config.yaml
d_model: 256
norm_eps: 1e-06
init_std_down: 0.0
batch_tokens: 65536
steps: 3977
Each number is 128 + 32 x the weight over its row's rms, rounded and kept within 0 to 255. Layers, rows and columns count from 0. Numbers have three digits each. The size before them is the row's rms in percent of the matrix's.

# layer 6 MLP up, 384x256, rms 0.0787, rows 201-337, columns 0-31
101:150111074096130129152143140094158159146072108104102087122197164150131129173162128069082110193090
099:082142087149123172108103151137106158136117142155126075167129142151130132120170139174156118152142
090:149098067162130153082109136122150161120124158096105127158153141151140156169055155093137083140158
100:181122111080102140099062147180173160091132119190111093109096105130152122171084132092141112161069
092:092153098165143135066159082155094174134092169085178147117151181142105129130154165149145145079169
100:160090138125132095091088122156110169106127219142156100204135117145108094153146156058161110081099
093:066145146127091135148119070182127143130131114076121081124086136088130103137158073160158153135104
101:170166188092130125140098161045158153094069136167093105118170109148093076103127111145112114096168
104:125102119132123129114121097193150082107125142123126083105132117132174145111123149207115149116089
099:203061161102107152090160189123063101060141064129110146069147093115151117138131106171146118084154
088:128102139128116122166059145107050083124161093149114033124136107144195193120122065140195174106142
117:097117135111190173103169157145144105130194165121178158146118193135121075137136130112148157158137
101:076114106047081107101111145135138175155159108169066147139122115168149132161111152139132156104131
092:135152153165110158131173069127124116133087121126164206089131130110064095105154112155103105126123
095:123104155121092046130123105084099112121126172154109179103128148084158131141106136172147124154111
096:165088125163133123108104142125095136130161172154133082119166132116152136055078159086127142164199
096:082154143107079139134184098072140088119128107182128074142133124127090094122047162119120069136125
098:114139177089150131158136129170138161074132138186143051100077159148105091133196106128120201143136
089:097144097141143131096153082121109123124140123095164089135046152184125116130155154173141147165159
097:120123096123141136140092180104179193159167121153122157093172159124165117133162158145118115152077
089:110131121092139099139127136172081083178108091136132134124126098092159143159149144151129137109124
103:089114167171159106175102121099130123118129149106119129113164111105101173157114097124089159086092
105:121110149208132046100109149134122105139141164105174053156144143167114160145121096095118188140163
096:143060108205209130168105122149134157095075150166079096173128099115144118148124173142083123117094
093:128158165142125135151153123122145143137103130224122160149120137133142123116141157087182101147104
097:124131110101125062136095135143163099133112131116135176149103110171087112112120122099130137144101
103:140113145114179151176073088066160096142161129167152132138174110093119107072148085058150088159099
100:125103132139075134100118107177076091135145139162134161148167156138143104109106099110120076171102
106:066117116141123108113150119154135093173080114075125159071078115146095148114120168092157130102201
101:134090167083123111136119144107063154099111134142144129152166137123178117120147105087167025097127
099:146078162105132127088065102140168141056099085160082108176148111086082171124177125152127171113170
113:099140130175082115157123158115164134095119117143098165119074088133117110168172018131126153113111
099:177168145175137098147086101150116118112154151135146079160100127124084159098151194172092109170046
094:054083067141184186124128139122104112100113096058184112143150158172152120156095144084132082179101
094:206040161118143100101193087109128133141108112134121162183088187088157123159130123147111165171157
104:164145129077118144099120132143102135095112130109131106168133082111145082126140107154162128110133
109:200137076122149098092085124146142219144134045187135115118153174115148126056139087172177110119151
101:136109126148122118161149146155134096056116139076175147144152142145094108136139084138120120145094
096:136108169140172132075130159136123092154138112133156090115145107083150192114091038044139111111135
103:165110129135090121108138129102082138214067137133126168138111126106148130131138157087092105167060
105:170158135161097048146133140089167110139138103130098133115163131095099172154152142158086098155090
093:162045113094108174144161108112124155103090119137130145164111080084106126153129133188138124132176
107:175152126149154101160097130199124112124110125171128134115126159119142147100105190172123171135098
099:127099160170147142197154156094123161164100082097123135138085093143115087122139120104125158094149
093:127125047085062115100067100131109107145160116126117132071167091094118176129113124114191151116139
101:148099126155172192155104159085165165191149134110120134099075150162087079149153142138114104134111
106:107089106177174135165072109161134146110116144115149114115131153185224135123119182139106150149141
095:142102108143089086104171061127085158131143152113092175127098190128085133160123114145106132141153
096:101136145075147117057086107184166154100174123107086135068097175189111115096143117127141100144121
098:115088163112096147129098118142068093150127075077078180121148153091117081179175164110082203132125
094:119156089122138092143143156130095149146139145143140124100167100144132093170126164088144128135146
105:141117101107112162093122101094158104114134063152087137124173121195156138077121131171189128101162
097:136027075138137157086184193107142133108115128091099056141131105180127172096149162143115146160132
104:121088154090183134141132152180155115145164167121150156123146059055078135128125125117098129050117
101:143153102152149130143097097182078103167153187102147117140114099094163102150159060108075096135092
090:099137108073114160110159079116117183124119153093150170137167119116127111133189102063149142117117
095:125166172141176134147131159106071048169131154178089092165060190108138098087063152120128177194103
097:159112120193102099137121155140130158144137115067123192141072134132161117094140104093170176152160
095:151149124190178096144120145128132085098140147073158122101156138121116101132124052140168122127106
100:103098172114122146126170146143129095140116111140164092125047195117156118095124176142130174140136
094:118143195136136190106157162145162060118158087135097072141162140128121116092152194111194213110116
100:200114163181146159094161168117134146175116153093091149104083140165168121144081126076141114062094
095:074126121117085076129129129151090099101143114122136191121143127132100158123132163116116125157186
096:158155084097182115115067127141101160151179125061157164107142121104079147157111118103146089135153
096:117120107184057114169142174124112162187153122041138135147127096102133105122119086116112105123114
098:116097146233149147072118101138103147096164158120133135078137124119125168130120114198136129081136
107:093107152082097155137148116194178102128153133184089109094056139118083093121119125157141153162121
088:078062108146134108134089119105108135077039143160075139131136070076126172154132088122130053116116
094:081090115158157144137113109073155187109136075126094216129067144133094138074147178094141187127168
096:084164088103054126147146137102143147087140161149140161154076079127137109102146109121161160112144
095:162096138115191106120130096082147176129096143120105111121089125155129140158128119121113165083073
106:184112169147131161149070103063130168197055159152138100150102107123133094151148173055120159114112
111:120095166124089128167083157137115167118099143131159122112095145107146109160214177073169117125090
122:128162101099164144095118096116124080161158157154067147128110125126147105158097128173139092126144
094:131157108074125131125142091094128131124158111078144107117086118089178111031109137087082124121157
088:139041049081160103113138116134131153138184111092065096091095110100142094135157129163102176127145
094:123137087167146168176080156170122159135117116129101129180112192081146132090062103163061142196136
101:150138132100191091108120113096140159131130143107117112134160088135139140112104152128077111121135
106:103114172175118145138141141137173081099124113144139084092113141164136161191081149151159139136185
090:093120146127098108113137105133188097144143135115114204087069139185097094097140145122107097153083
101:169118129092123191124094091099129049116155170173118119123129158182150128147100157091100105187092
090:115133172157160173079105130115125142153079081159164163147167094159153092150090136135100148163188
104:127142171111088114161137218135166178110080111197084164137086058111135123077126112155079089106132
098:132142121156165109072126110095105156077103131111148101090138129080158090159113146159128117131157
101:124150164117094146103123087158141145145120100104139093125084166169077090103153117194105076143118
099:178128141094102135084116123050154103142107131062093195149149112148138169121107166093080147103171
110:089121173160171154115135127144154108086093116111185136121158165144126120152157087097103087175138
097:113151133101121099105086150139114138078073086170100113140143129100109160145170104119124083109164
091:165066193096103145122097074115103159091161120182105145147136119145122136140113130141096137168107
100:080082139125133152137146092163131150065151149145112160131135085162136133144142069153154079150084
101:100167145151128061156120169088146135115123119173144112129142119134127167124142124136150156210100
100:137138129113206084124130152166134135152167169116134148089117110160108116133155130075057091225204
096:119166101099125079065138112098138090103143181096106130144189099169127113160122135093087101153151
102:175122111145134109133142170159072156137075069129109125093132167154139069163172120165117143104058
090:144160117115081105155138124104147126121117151065068116162136138136066136174125145157109076161112
099:099145118167155141122097089127102125168085114135165103163134173090072113131128155100125124150108
106:124115062141093135116173088110163081137086153109123147155120129123114116140162168066138161150106
108:116108126104128115185081193160092098165088092124097130151152117110116145189173085166091093188124
101:146101125108152098117112166136150141159148170107134143161128158114160129103175204173159126113134
090:141142113081096186148112143155144148105125074179122144120164175081150159146197153141155158134175
099:135109147177159134054065151119188115176161141108174139113131068105076154103137115098093141142099
088:123152075165102111096179218183141122165093124135124117145131120153112102115135152119070109115134
101:134136126192122091127110126083115161129165103119146173119116158128156136120122143113109105138115
099:108111120084152130134132101155059102082081104082155130067106161129189105140094126081116154100196
104:184130137130132122082200135150112122119131122107069095141127144104124119148103130132145143110128
092:157113174131132108148168105087169099139167124139154103113072050160107085064140111209185069065099
107:165136106138148159142141142097070174168152095083081108111098146111146124100132155146110075123144
103:134124157126085104160128143116182088066138156181136110055139122147186034187124164153127081141119
106:134117094128123097167123111161099177131143151128151156159125110091097074150165175101126163134157
090:118138128224166130140138065057118083147165089095147091115130166101079116099106163139149171103145
091:166088101150078168086128140088143085133133092149118097100149124154066108134146124157128063192075
109:140124148127149178158164096147081162150155138148162160172090104162093109063168118202157171111119
100:100125112082119113171089108160087170171137154177072098090144143127169165143167133125087126114151
099:110135129127140100157127092127125125129114118154149169120122138077121138079071143129122130091146
106:134139092151160101162124129143138110153078171115109099140133088142155119123119189193136207107131
097:082163144143113102092160116081113121122126093158066113157163144118180111152149106093111165158071
099:120104079109132154118117106155091134143043162154124116180134114122122150095119089141183118174105
098:119114102159135157105106159088144145163130050130081182137155095129104082131148143094209208140146
105:155131122185120103054112141092102143136082084174100112100171118138146180096141142118143157149069
093:108172124115117139096120112145131031128085076108082185114061208134128138086137126131123174127087
098:113134141167108130109185080142152133177075065157158121192121090107133157114123046148102172118166
087:116158145130088132133117163137139120151102094197075096100091145172118159156079123144055115103099
091:163138148121166142165127119091086143088149122119136145105146156088163154162140145099146134129136
103:169154118112087126158107138178138107140165202101121120163072166133152128133159110142131140054177
099:130175118173111128153136103147170119153132147165132136145139120137069180084126146135115112133091
110:148094140089138116125151181157092100155137169159197180096140169129187144140131131151116237140168
095:175104127125111137111158122132136107100149156094097135114148133139154139119177075112203148102131
095:129120097062091125111116117167108184150158190157137101183103126094114176117128119158093119137142
100:168098085093150125167167121100170115113142129126110157106105100112167165141134151099130145097120
098:120134111103165166058180140130090155146098119186142086102111147184157081104132165121152074104127
100:070157150177079112132090124106118165080163105129107142096141147178136147175062117115135204143167
101:111136145106074101152155167129108139116131161133152137173132122171105139155128056109116187179137
105:101099091107115168130116123115133079171173128101117141169109096114121109070118128112152171142115
110:057102149154124100143072129140046116156092170168169166166102128070111153177131143118112082072128
093:102076124127135182080098130186153116157097158098101122124122071089127134115097092112115124167163
099:158114101100141124165168151069129115106132110087192112126119115104110104131153149154163086133166
091:131109114173095132101056076105115138062090094068091132173151149116148123135129130103178150092095
# layer 6 MLP down (transposed), 384x256, rms 0.0748, rows 201-337, columns 0-31
105:150132155147127130114180157118112168112096128109111103117151093110121184166088099076137142177185
092:117079142078181104170148101067076119117117149120111172107097138185091070146117151103134116176117
097:125057115102076196123111169118159105135091172105117106169125102115107147176135155122183140145128
104:107172146127102106144142076138080177116097065111140100125185150162073117122132092147116111169165
098:136138125135174157157081159174109171138156113120138094119118150115092077087139150119187108107127
098:075139142174080109138057129194114129160154075153141116144117097065113149115121133174098088124142
096:111152090109149150098168194110159195168161139141111153161118156111118134084138073122087123105106
104:133122144113155133083170127126134130195114151106136100050156108178150087098094125077046115126141
104:098099150125143145103136100103066159121146139037141146152155185101183107110135162139126137122119
102:152038159170116177092120139108136135124134050105086127109136146144095130146091127151147133078160
097:144141123098155015088139175100147150154089136153096116061074114116110062130080159092110144103128
097:157094151113131129194161072125123158120115117182141210114119201255128070113111104212180112167089
100:077106142139117109106198120197117132125174142159145086180093165123114080168095192112089151083119
097:116160076090083140144132107124197130058110152143102133100157162165118125104115151179155154065121
103:126146159170121166158101102157112135114137117123137156135157134194112173141124104186102131153133
103:095155104192156109115069136078082104132161107125098072158099102102120079149200088148115183141142
101:099149177151141050070194079129157082157099138147138090130151145155145129110079108132085119090089
101:165164159117113152132123102114111090098129126151153125143133074129139130076159093089119092088104
092:115114108125128116087093115156134176141098130123116134167156122161152087157146119137169227203126
101:094100147142074202114155171128100067067135174102135108119128131157155186145128108120150146101158
094:134176087059157091160096080103110091172190105097162104129098143109109145138143107173074142153103
105:200101104074104108160134110116123167123045111025117032139115123109157136159191091144217123176073
102:089144119153099071161084166134113192125157097126147092101107108162087123135133154139107137135137
105:032091131114169106134093104066132142078154082087138108072063123185148146141108095169169134111114
099:129188114105120179182152130126115086119092135176086121102200137078134119108223151153096092116129
101:048129116130124146129140147119141156106152135103092196128185151142096130146193171137139154125065
100:156143127136109155177117065146034132096169214146106132104127134095109104137119117110141198147146
098:094098154105104121091114144081113106127136069152108116112148095137101112135116137169181150156117
106:163160125152102035117083163150154056161166206161028171117123140101166130139149118130075140134034
098:110107114117190092059103103127114158142079121109152155104124148155146184184137128140109063140160
097:142155083117135145120064137113150165162162123097133146111081130104082132083164131138109139127111
103:165109073166080139052142107115141159116161164100059094124090086106056120152107147110150148124074
102:093141072142148121126114169131123132107099087145123063142154152099119145055142157155172054130113
101:119093105153142184052147136122155160146108124150123082176116113113120105123119101165108105153163
103:126124161153119098181122146115120128047152117130098121092120136121084117091136126159128110137149
102:096149112176149106072164128145133174145135190134091128160118102174155169147098137141139130187149
101:083067119129101148151161123120146093170092120138176093109065097133132093107191173115056136137125
100:184120142097182201106156124091150136082122164142110183096179146148100144143134119182086158123142
101:128092077117108182155137128114122044130109129147168087120153112198111149111141122089106155099073
103:115073071152164093138072074156132106136103103169083138087143106098201140106159111122133107100068
101:122133179096089140144099126095128084105085104064160097092119111174171085121099112136145155175135
095:146095103104117133123106080142143171171085131123135110134129143072123121198084156137137133060191
106:083077121122106112147153097134118145135175164118134126060158103138148104166115155079158121116107
104:122151063152072114071131092122149142077117183115116156139109078173121109130140153097167100128099
098:136117149047102122082068117094151088147128081129127132161148115129136135116131186158168152140133
101:108146126083156152114136110124147115113130121165138085100163137166046070049112129171127110165121
105:149167156124109111071050125184144077093080111109116108111114140140100066138198137139094132146139
096:132130143121157109130116155151141131165149083100134114099084143098083144115130165120134127115178
097:154128098078139144118131108137075127095162137135163080081104112171104042145183164119103143118157
099:087113128104103094136118090149141125150109132114121127172086122158091099150174098173141169107153
097:172082141164148156179126177149136131161086141157140106174120161143094083143158173100118101087126
091:144105163115160172158094071123125066126115123110175064131101151052119154125104098093150141140126
103:131127089109129125156146136162153152173139131126115139076098109123149147148090077123123170124131
095:161143137103110169115126093082116136158162170174127100125137147110156116066092144105095183124156
106:174091121095151110154112102103188098099157096166064079163165139126128139118122100148194121156117
101:147132174088122137176193133157146090118152100198075158118210118084125164102052113127147189107184
097:131118150145135157127114150114083168125093173188126104109104119171172117102121137135083125187125
101:089091099113117120131171097113161094086130148148056126087117179152123139185150155152105134097085
094:106141095178142167121121144166164152117077145133144178104125108126108116162136123169117114134159
094:140087166093145048075089150080137123136152168088143085081148109095070089139141104132121126207183
094:137134119136128137139159183136067161119127122102158124155110133140104143037117160096118173203139
103:152085169153123158156129122118122138087126113123096092121126107183050192133157172098158056134104
095:170109137150121126188115091137135192118101126063127108172143142127117107078087117155144182144105
097:183112115176134098107133060158102146124077082109141146086181139145119114104102135124108118060171
094:118084173075194118107101063163153075093154162125136124115075140137149115161106148161142091147146
103:159103132060106106156109152089072173148095174123153152185135160071135141107161171139117154122108
106:091170123061155116161156089135201105095125089126090111125079116145101121072126112134117127150100
096:157136088099113124061136124070182076194128164124091121062149134118130113176145080111116159192095
096:144128122151187094129147139179105166127061095167141087156135144107097105163170139174156118096101
099:174128151144099151117171148070165133114104085127101151182103134128179099134154092147153131109137
098:108153135134195131129101068112177120088101170122144134135140113121165127073156166188159115185172
105:135058096097153129117089087115190117138114140058133083149135179178172115102123143088150119089169
104:117166151165097100136102146116107164131083121118082146117123142134147199172133181093191094167103
098:175131124098129134111095077135091154146154123175131147192086119049111140095136156122153139107125
099:124151097119079132100131133124054174128142194158120075159160118097135179053156119152124152084099
097:149124121100159132186187187080179130116128103082160114185126157113171087180110080193130118121171
095:088110151157188180111093117136123143110177115166140106054177125163117140125138127103180060151143
102:113122127133160143124137120193166124113135117119131124098097112107161087142105179115110073130126
101:110142173159093185134067104143116120145089102067076133150132117090146135112121150156119125113157
099:099148125113124151116139092113142145147114114108145126092120120111161102135046205126166176104187
103:109119185122083144151075160123127173147125147103125085140167045096141114101128145169145118129102
095:100195146116148163163132114114127104123111100132089098122123114079082215132097125184187119082099
103:200164112137147098087113102095117126152150160145152067123189151135155103177177125125134043134182
101:155095131121114102158129131145158175148087124167173134133137124144136127136143161133147092227151
101:146131149144187097058104165116106115094131118107130164129143067106155139066140146094125126098109
102:055092154139167143132142128148144156141182120122110107116119041137142190128162115158151114177109
098:150170102059108103181106108108100158137166132138053131120064130105152168083131146128149144090086
100:100166051151109062098117120171151112136136240082143148110170085081092084088120174151124156132107
096:152098129128160090078100146086127109134183141129073124138149132104085118075163139112075096065138
098:135066078146095110136155128119115125160085130113102051116127121120137106078143114156147144137158
103:105196144071097125182162130065101068184172111064145105140137225118120153146140117136099097126153
102:113202133115161112169120178135141133137125158137099073145084121113128114155152174119102125086053
095:134143193138148147138095084176157118125115083149162109157086164094101112127079154140129112125175
100:075171155201162133148123088155128109150145160105178145129097150087126146158149128121095155135116
097:136099138097050054136139141166214130083124148144139106104055089146138087131086140147148130135097
103:155123093136135138143142145132180205125145113122109104127092172053065131141169110143160129146120
096:144084136106201128135074111089145099178122129144124173135107156053083210133134088116112097057118
105:126102099134108110134140124145200119107153113149191152170135126176099155099126132114090164091123
101:170086192080164137140087170147074126178138194115125175079155105113097070085150122117136166138101
091:141112136118164100094144141079119121176116158151101148139086082136142135074118115119103171149130
104:067157149056152156112113187086091175147137099163146124174177180134152133085135092137113132121117
095:082180127120178099092156150095099130161156151145142129138141134150107148093170115084106114179131
104:118101152171077155069092128133160128110134119116099062150138179100147173122149117149117109126142
102:117192135156103142187176143161156112112130146185118131125193111129119095100149111092206136153120
103:113129120131117175121077177072109123069121078136154155155163146227092170100138172131117109120129
098:066093197091124184105037181098136141108173093096155068184114121188161124173104135122149179141108
105:153119085133120119181127142142147117146090106107060154084135148173138092098139144115153092076097
106:128113122101121077126128170122093187139046144150186081178156129110117203122092142069150138145127
101:128083081175168168166132112171080157087162132143104152126153101132111100148104137154121155118123
099:149118125114143125094149145139089131093124111138104106178096117162119056105137133092093103139130
095:140152040118136148199148090107129130121192154172111072091094089144129114148085131100143125130118
099:124021132129084112216119130131126111124161122147149162122148052069091139127116121111149134175135
105:112143140098197112171146136124113092116137172152130099108147152141113171135116130182102158138155
095:139157192162109175106121136087160110137110148203161153227113092074118156167122114130121081107108
104:068125167210123145176117077096166077110100145054122126147141094067100162090157110101120162101106
105:177110119093109106153061148153142097205113086168168117191108182117093143130157062134130084101186
098:153125100126121102150163130144117141097209102157232129162096156143162110136135129065144132115119
101:196147148188111170150106150157109191172157115127139144120194072117081168142110163147150137100164
101:121078124142150148174110117123138162143155177097204112173141103158075064126050097136118145120166
099:157129121152130204073106080158157119146134159169207147116114157205131164115097098124097150122115
104:117157155082143091160100142150134148048082139160125098130140100109141129122037025169067117091093
091:198140123114078135124127162137111063135111100083114116126226130130131110115127099115077138137189
096:130113149091116152122141164116124138135152127117119190123159149119164209172104153151144148125088
102:163176143116113101086090049145132124088158185091148143160151112129157106109099173080112135095169
104:107174108113099187158095181061094121124134116192031150156143145107091172100107129134118082081164
106:162118125118168141084150134110103136095174172152116129164124120170086139164127091136128108129158
099:121112078059026084131103157097137136077152123163141161151071126100100140121122119162161098095127
104:092156160151149105168159160143136110097070106063151133078109162128171142107168066080133140089137
103:110124156112098103186181038117074159127149093172149178147161087148091057110118141147146133136126
097:155173181116124116140112140125126097132124145089124110135133135070166128146135156090093114149125
106:129135124118086147181175105127107151103077079101180124135132166140131127135173195047133083111092
101:105194101178071143167163112154085087151117106124144102119112102150094139151146071128138113161134
104:105089124078149144047062127160134137137187130128106102074113130124102117133108163100081118138149
102:122172119178075114093159153098143142092152089155155140148174115072111124119102151136101125171091
098:129094110135126115143092088127084096094143163084126110134159141119058130152122068130140145121098
106:144099126158105086115140129069085134158093125117101083166116127099155098112093148084101174128176
096:114118117144106181121135141106158142141122060107130177120035130174163142173112122130153068109138
# layer 6 MLP gate, 384x256, rms 0.0815, rows 202-338, columns 0-31
097:139116161153139107179183153128126116189107120153151113083154112119130124143136132111226162092142
092:186169169107161136089142083129131129163124144126095116100135116144182108133134105146158155133087
112:063108155209102093119136202123188113150150151131159180135090142155144121051054166157125096125052
091:057126075111093172135132097130116175151108143123127131168121145130160119145157195106124171133088
100:153140115115121170156101135154121188042116102128130095148122135139059130113184142139070096116167
091:081150148131147140216122094092064109081141130140153085125169101129106149166113134090134172092117
102:123134158108111137184149134235135112157102099107093087196121110094066127117107134130134147111117
106:153105085176169148114122123110072138166129172155110050151054179058146132081179086086126171148188
095:176135108146191096167183153173045108112143147158114141036156146153100113140108122216158157133198
093:147148119110124091101114167070119104090101144126095082120177132158100121123136101142126107144192
115:151160184175127132107109171142101213116090076110134130084152116100146204116120170102123123143096
100:223175117072093096101174140114151149106131056150114124088087099187138113125108117199119089167133
090:145151176139154059112113127073103119145166168143114115138154094115099165189125181133071113120112
097:123083126099102108146159121162203105132172115128116147133096132087112075106105123147117137160160
099:104112193159124158098123128144120125105150108075197094080131109147122086116131100183131179152137
096:076154160127154053121138104157133123122151105082197117170100176111155082143110128148155179163156
097:132111101136160105197127143102188193106150163151113145100071126151092131162144140138143173080149
088:144088150150121116101106162118090136098122025134105096122112104091174170111097100076162155170107
097:094109075109107101119113066121125129096106097200132085147189175075073151089107103159075057118102
091:144059082142118086100168187127140161110132120139110060133109150167129089132150134117157166170140
101:114126096188166133120163103168120126124151124159177127076115100090196159167104127146059115108131
096:102160140100111102182148095128149091073150117154097125107108164104127151122152100107157114118105
100:101158170130120205187165117156122081177097133146163156136146153168122107089159100157156162119086
094:155097116097099094113161133155139100121151089106087112145128121114143116125087097150114141157091
096:073074149163128168113197178139106146134154117183144131126113175175202147115066141146113134143111
100:119143126096125078179145100069090095134132100166177072129134109157128115131174099085162119133113
097:121163150122131093147160165146157201133170118111088122173153092139153083129135131098184121102148
102:108184106144134161119096087138099114190093095074170141122145119147077168156074124177210152085218
102:161134148171163089178106179147139137157177092119178093123110135130155160180128129131116102096203
098:131113171153096116065101137114148110188097113137147149123156164169122141082147138125146083112101
119:121133201077175104185065144207118097097163198156149061110099123160103131129107082146127090121171
095:179101109112206101153159146138130082137120122189127151107127092191146114135151129158114139201075
098:140117144129077148195097094137089150113128133140106104150120151102096121083144106135076177147112
095:131127136136086153110153086093135122106144092103059175128157090210074097153083045129119117136128
108:106141114144097138152107132107124057160174163123166149130135140134108120096065068136165141107077
101:091164155138170127107133150168164162111111117182152127172104142117094088083102076137112104136148
102:096100097106137141136165177125112147073079150130142154084140124126092128187138183116086094116093
098:116106035075089202132130149113120104113211119122151145138104098124109140143161129122100176134098
104:118071174173144126132135121139119121110097182141080146083105122082132175135123154162152123173097
106:159103130182119130162144148113063111138130152111089134175081133102129157115082078093153151158120
093:179122127125117141135099123161105069081105150140135074130146105153132194220154069050141149146181
094:110127101139130147065145080121131178141155134172162065141117125123151138089174146114132146105136
104:094100116161185140137144112079135101147147188119091087139165157124133143091043192148184101118167
095:105142150149210184119195177123140150159096109186115140112120132132089179116087146124156121159122
099:155104114159138106134141112142132146131149162161165145106121102132112118094139113178155075131157
103:145022087114109145087175119097099131162159192149156117172119089129138152120150160119112080127157
091:129119125103139059094154107082116103129118154096112140121110143129113133163170150149170136116106
104:091159144114170092127141136140178148139071119183110108150132187113129128110055092090132160113090
093:146140078102150099150149127173123104163119146151099128133116138087139119088088141066126096113162
095:123130085086125111091158109144177106093132144142096146094086175132124099169160169086116167142118
108:111106103149209121121127152128112181099121072136066056099148167153131113125115115164165129132128
100:118193125108087121170107110152099202093145160154091133157133146089128112113097102115105104116163
107:099086156121164169170138141107130155134115156191114177161059189089167106123135129083085121128145
088:142171126105140110087056124129153077138158121092175124143147081123125121152097164070157125125128
094:092126152059147090165121118152131130157107118131081143052125098121137106133153139143126149099160
093:130110121152094145089144113113119151062157130163095154094140192086106109159192149112116080081193
097:155140081142126078142079119175111157156120182120129165115157078135178132143147062091171184149171
095:147110113143118078117135165080072097100143115139095087065141113200166081120143194166129140163091
097:119173139120110147110155107088122150125121127132103135177073130167136116124097132167173153136145
090:120089084129092169138120124179184028128145126179156080163141114127145189102094167134125107142104
095:135143096144138164128142128155126094111077136145187100115089118101225086120165124157116133147125
106:126173118207194119108112148107115113079157094099104109129135113167186095170079136108161153084159
094:139133126081102149094103073083159098143164079143181093148146183071102127088107134105151158114141
097:146177127093108129084118123162133183036114114151168110145131085089104116147137117141128132156157
104:091119181110143117162117122043151184101128112157102124139162077172110112162107155104117092119150
096:142089141101114128147105153074125097121162125149173115091110079114140164185146120135169085121081
096:143126144142090139187155074082103132086155160132170146194075069162090134068139106167167053150133
094:105106154179164140142083150083151154085158111086132154177085139127123118101108074097115093158142
097:101123129157155129154111156110135139167128134103153090096111112141097174095099152169149134146134
091:138149135148139108102121147105072101121146061098167125146132118160158122150151182120187144115120
108:106080161119080063065099086095153092163119173117112110148139136167087095126072139146149139094164
105:088162120149148125153153151106108123117106158133152118132089147156146136187114131161112111161101
127:117096211143134136124141174074180147135154123181147059132127125136113143045129112103061129132124
094:107169166135113126095124137132104165136124129098058176103113115157185160066124145136079173120163
088:115105117089086124112115109122125082083123091139150057092065175105128114120118156168135118164095
095:141159090118135099096099126143093135115151175081146120074085137091115074134169175197067117116144
110:121070082148154150170117165121149116129153192124136144099136143183131123115075148102144129087135
100:086145201108104033120098100145084160106133188137198133051154086124078125115137102108168121074141
097:153132170111104136173126075124085056125113127113083078127161133122211126184123107161138133142130
101:099140142102122165124119087091133085079149080165142192130162150153119096128107157145116122142096
089:132083169134084078178123140123137082152110098118130106127136107062114129174110125120116124112073
112:084132212088104115088156083140151070077114110138156114092145200112103054067128138123074186132093
099:126134158111092118092111072140128144074165121110180131117140098089152061101075086132116190081125
101:170130124140150166180106133100134145128114156179124107145121112106169144199156133094130077166103
104:105152139117154163136079121153119083114092125145081155132142086114167096059112106139114096170102
104:135161080083122087220088146159154190142180121097084105122091113142133176091143167139169178075097
097:121167097170128121196108130079186119107137141071144150149177112160041088115149142157138191088078
087:115129085184130085165135168206092128122120096160134119103077087104170165149118174068158174131194
107:124159119120162088154112104128150124158143108150160084140146119156098165136127112085087180084112
105:163150138135112149142141076105155130126124122103108113120168137136133124133075145169144130194150
095:127149166156115130115084063126171151118081092128131108138171073140161109099152149147135134064104
091:123090187118115116062108174160051125107122132125156116150124089097137134092118131056114115143124
104:131162122147122101087145151111149108141141117120134199145154156105091120147117184082118128146128
089:154046128216129146070113099126161118160154154119154111041090106147109126164134102046104121092174
106:191113187127103123172161188159135121142120106160132115182134198126196099115120157138122138143193
103:109149073103139078163128154136133085116132130062159121140181124189140049155078150070124139194123
102:103149092155102175166120159105155098170130133132137180152055150079084144097101105088000178137168
095:104131139099187109167141137139109182112124081168070126159166086082126123140117167065142095164087
081:123166155144078168146181146129110137058148148104157099094143116083108107111125137118068144133150
106:123114109111120095146100163064136126144132116125133103130075103126118065133154142107150075139112
087:092059108068115139070151151126162155151169148154125153204121178129112155081174144087137122140122
095:128074147134149158177166096124134135099114114159118149152080063163097108113190137171120161093138
089:117100093083174161125104088129131119087105157077098142158110143122176182147139171125140152108156
102:148113132112120126092106116107206161191112158133166137155149077127073134166144093157151147110136
096:110114068170122117128142107185139143057135140123103183100159167145130091156093161161103168142159
103:106099168151097143123088088129100058158121133146122129187143147133134198122116091089140094131105
098:149133100132102140111214077161087119165160066116075123139158125154139120121110167192091147161135
103:185157139095086147171104170128087142147138181113146142142050140145130156169087148138124145188089
093:160121095150213130137134105129152073130120119143148099129143129089099142141084080155156133123186
095:127136133165122129126125105131098179161103129109115067114098124053118181144064105118148102102112
111:122061089079089118198102097191093100117159165089129145136095117099117162085063115090130111175093
102:151122067115163133116107096089111194153089112094186092173172172101094125133107162158124154157160
094:114107112124148104184103118189137112111124166100185140192152126152210147084125131115121081113130
106:174121115088169118100115163093100124102193155131095088108103086133147134118101104150121146091174
094:141129134124147154091063130105090134136123131110114146131165161137154093047109121094171113189140
104:133114136110136126126147092165126176162147152087138139142130093162151141048162114163077099129125
096:116128161131068064145148158125126078104126071152183115143109156136137113172154149114172125168109
103:122126160079041148154120120045098097156116087029127154178089108091142068116117076142160167149149
098:092163128105082099154123175161113087143080146114084084156106091104126051200106128164162137099205
100:102105112117087133117112120161140132146133149078126149136173150160052079091154140132075167097058
093:095150102091102166119110168095085042158125119115065161066145082170122112096120119111105195167153
096:152144140098137163082118165155121120104074100170171133112071139160111165107145091107081080136161
103:116117135097108064126178098095118103105140134130079190121049180159124092135078154090099144077150
100:125104160173130064186145159154090138127088132105167133149055170088165145128121147174102156166125
112:098138083116095126130084096103072175139168129134082116094154118085173084101099151139153160116088
096:104148051129099057113166137154184177181106101190137101151119159095174109101145156123170144146133
097:077151055090112161141111120058125126116112075115097157156139148120182161160089092183176074139108
100:105117107171123135130105149121193108157120149106179172111136149155151130126126101157115155039147
098:139132150156141160123113196130148088124174142109131117102114115097117106149084192123093099109118
098:119098072063151143116079147123192063098129062101055107108168083147116107131114103185079150118137
105:008143163136095172133111178118100107105115126124148159162139119124125193095143058120116152117059
100:138153106105144168150103115140118093136153105185171138119116131114149160124076105142142113079104
117:079127184107141100199132179056105126178142115123127145163094111134088122140124094167127126157145
092:118138114139163116175103070163133103097122133125186134087186115107117155089124139110177118134119
099:146119180210136166159120148052124093097165095147155117153085149124092179150188109119109141133112
091:113162083171153087139165064177103139144100122101067164147137072132139101129093119141109091130083
092:130178186150080115138122083116151185097111088149148092192133115127121166131131096097074128148138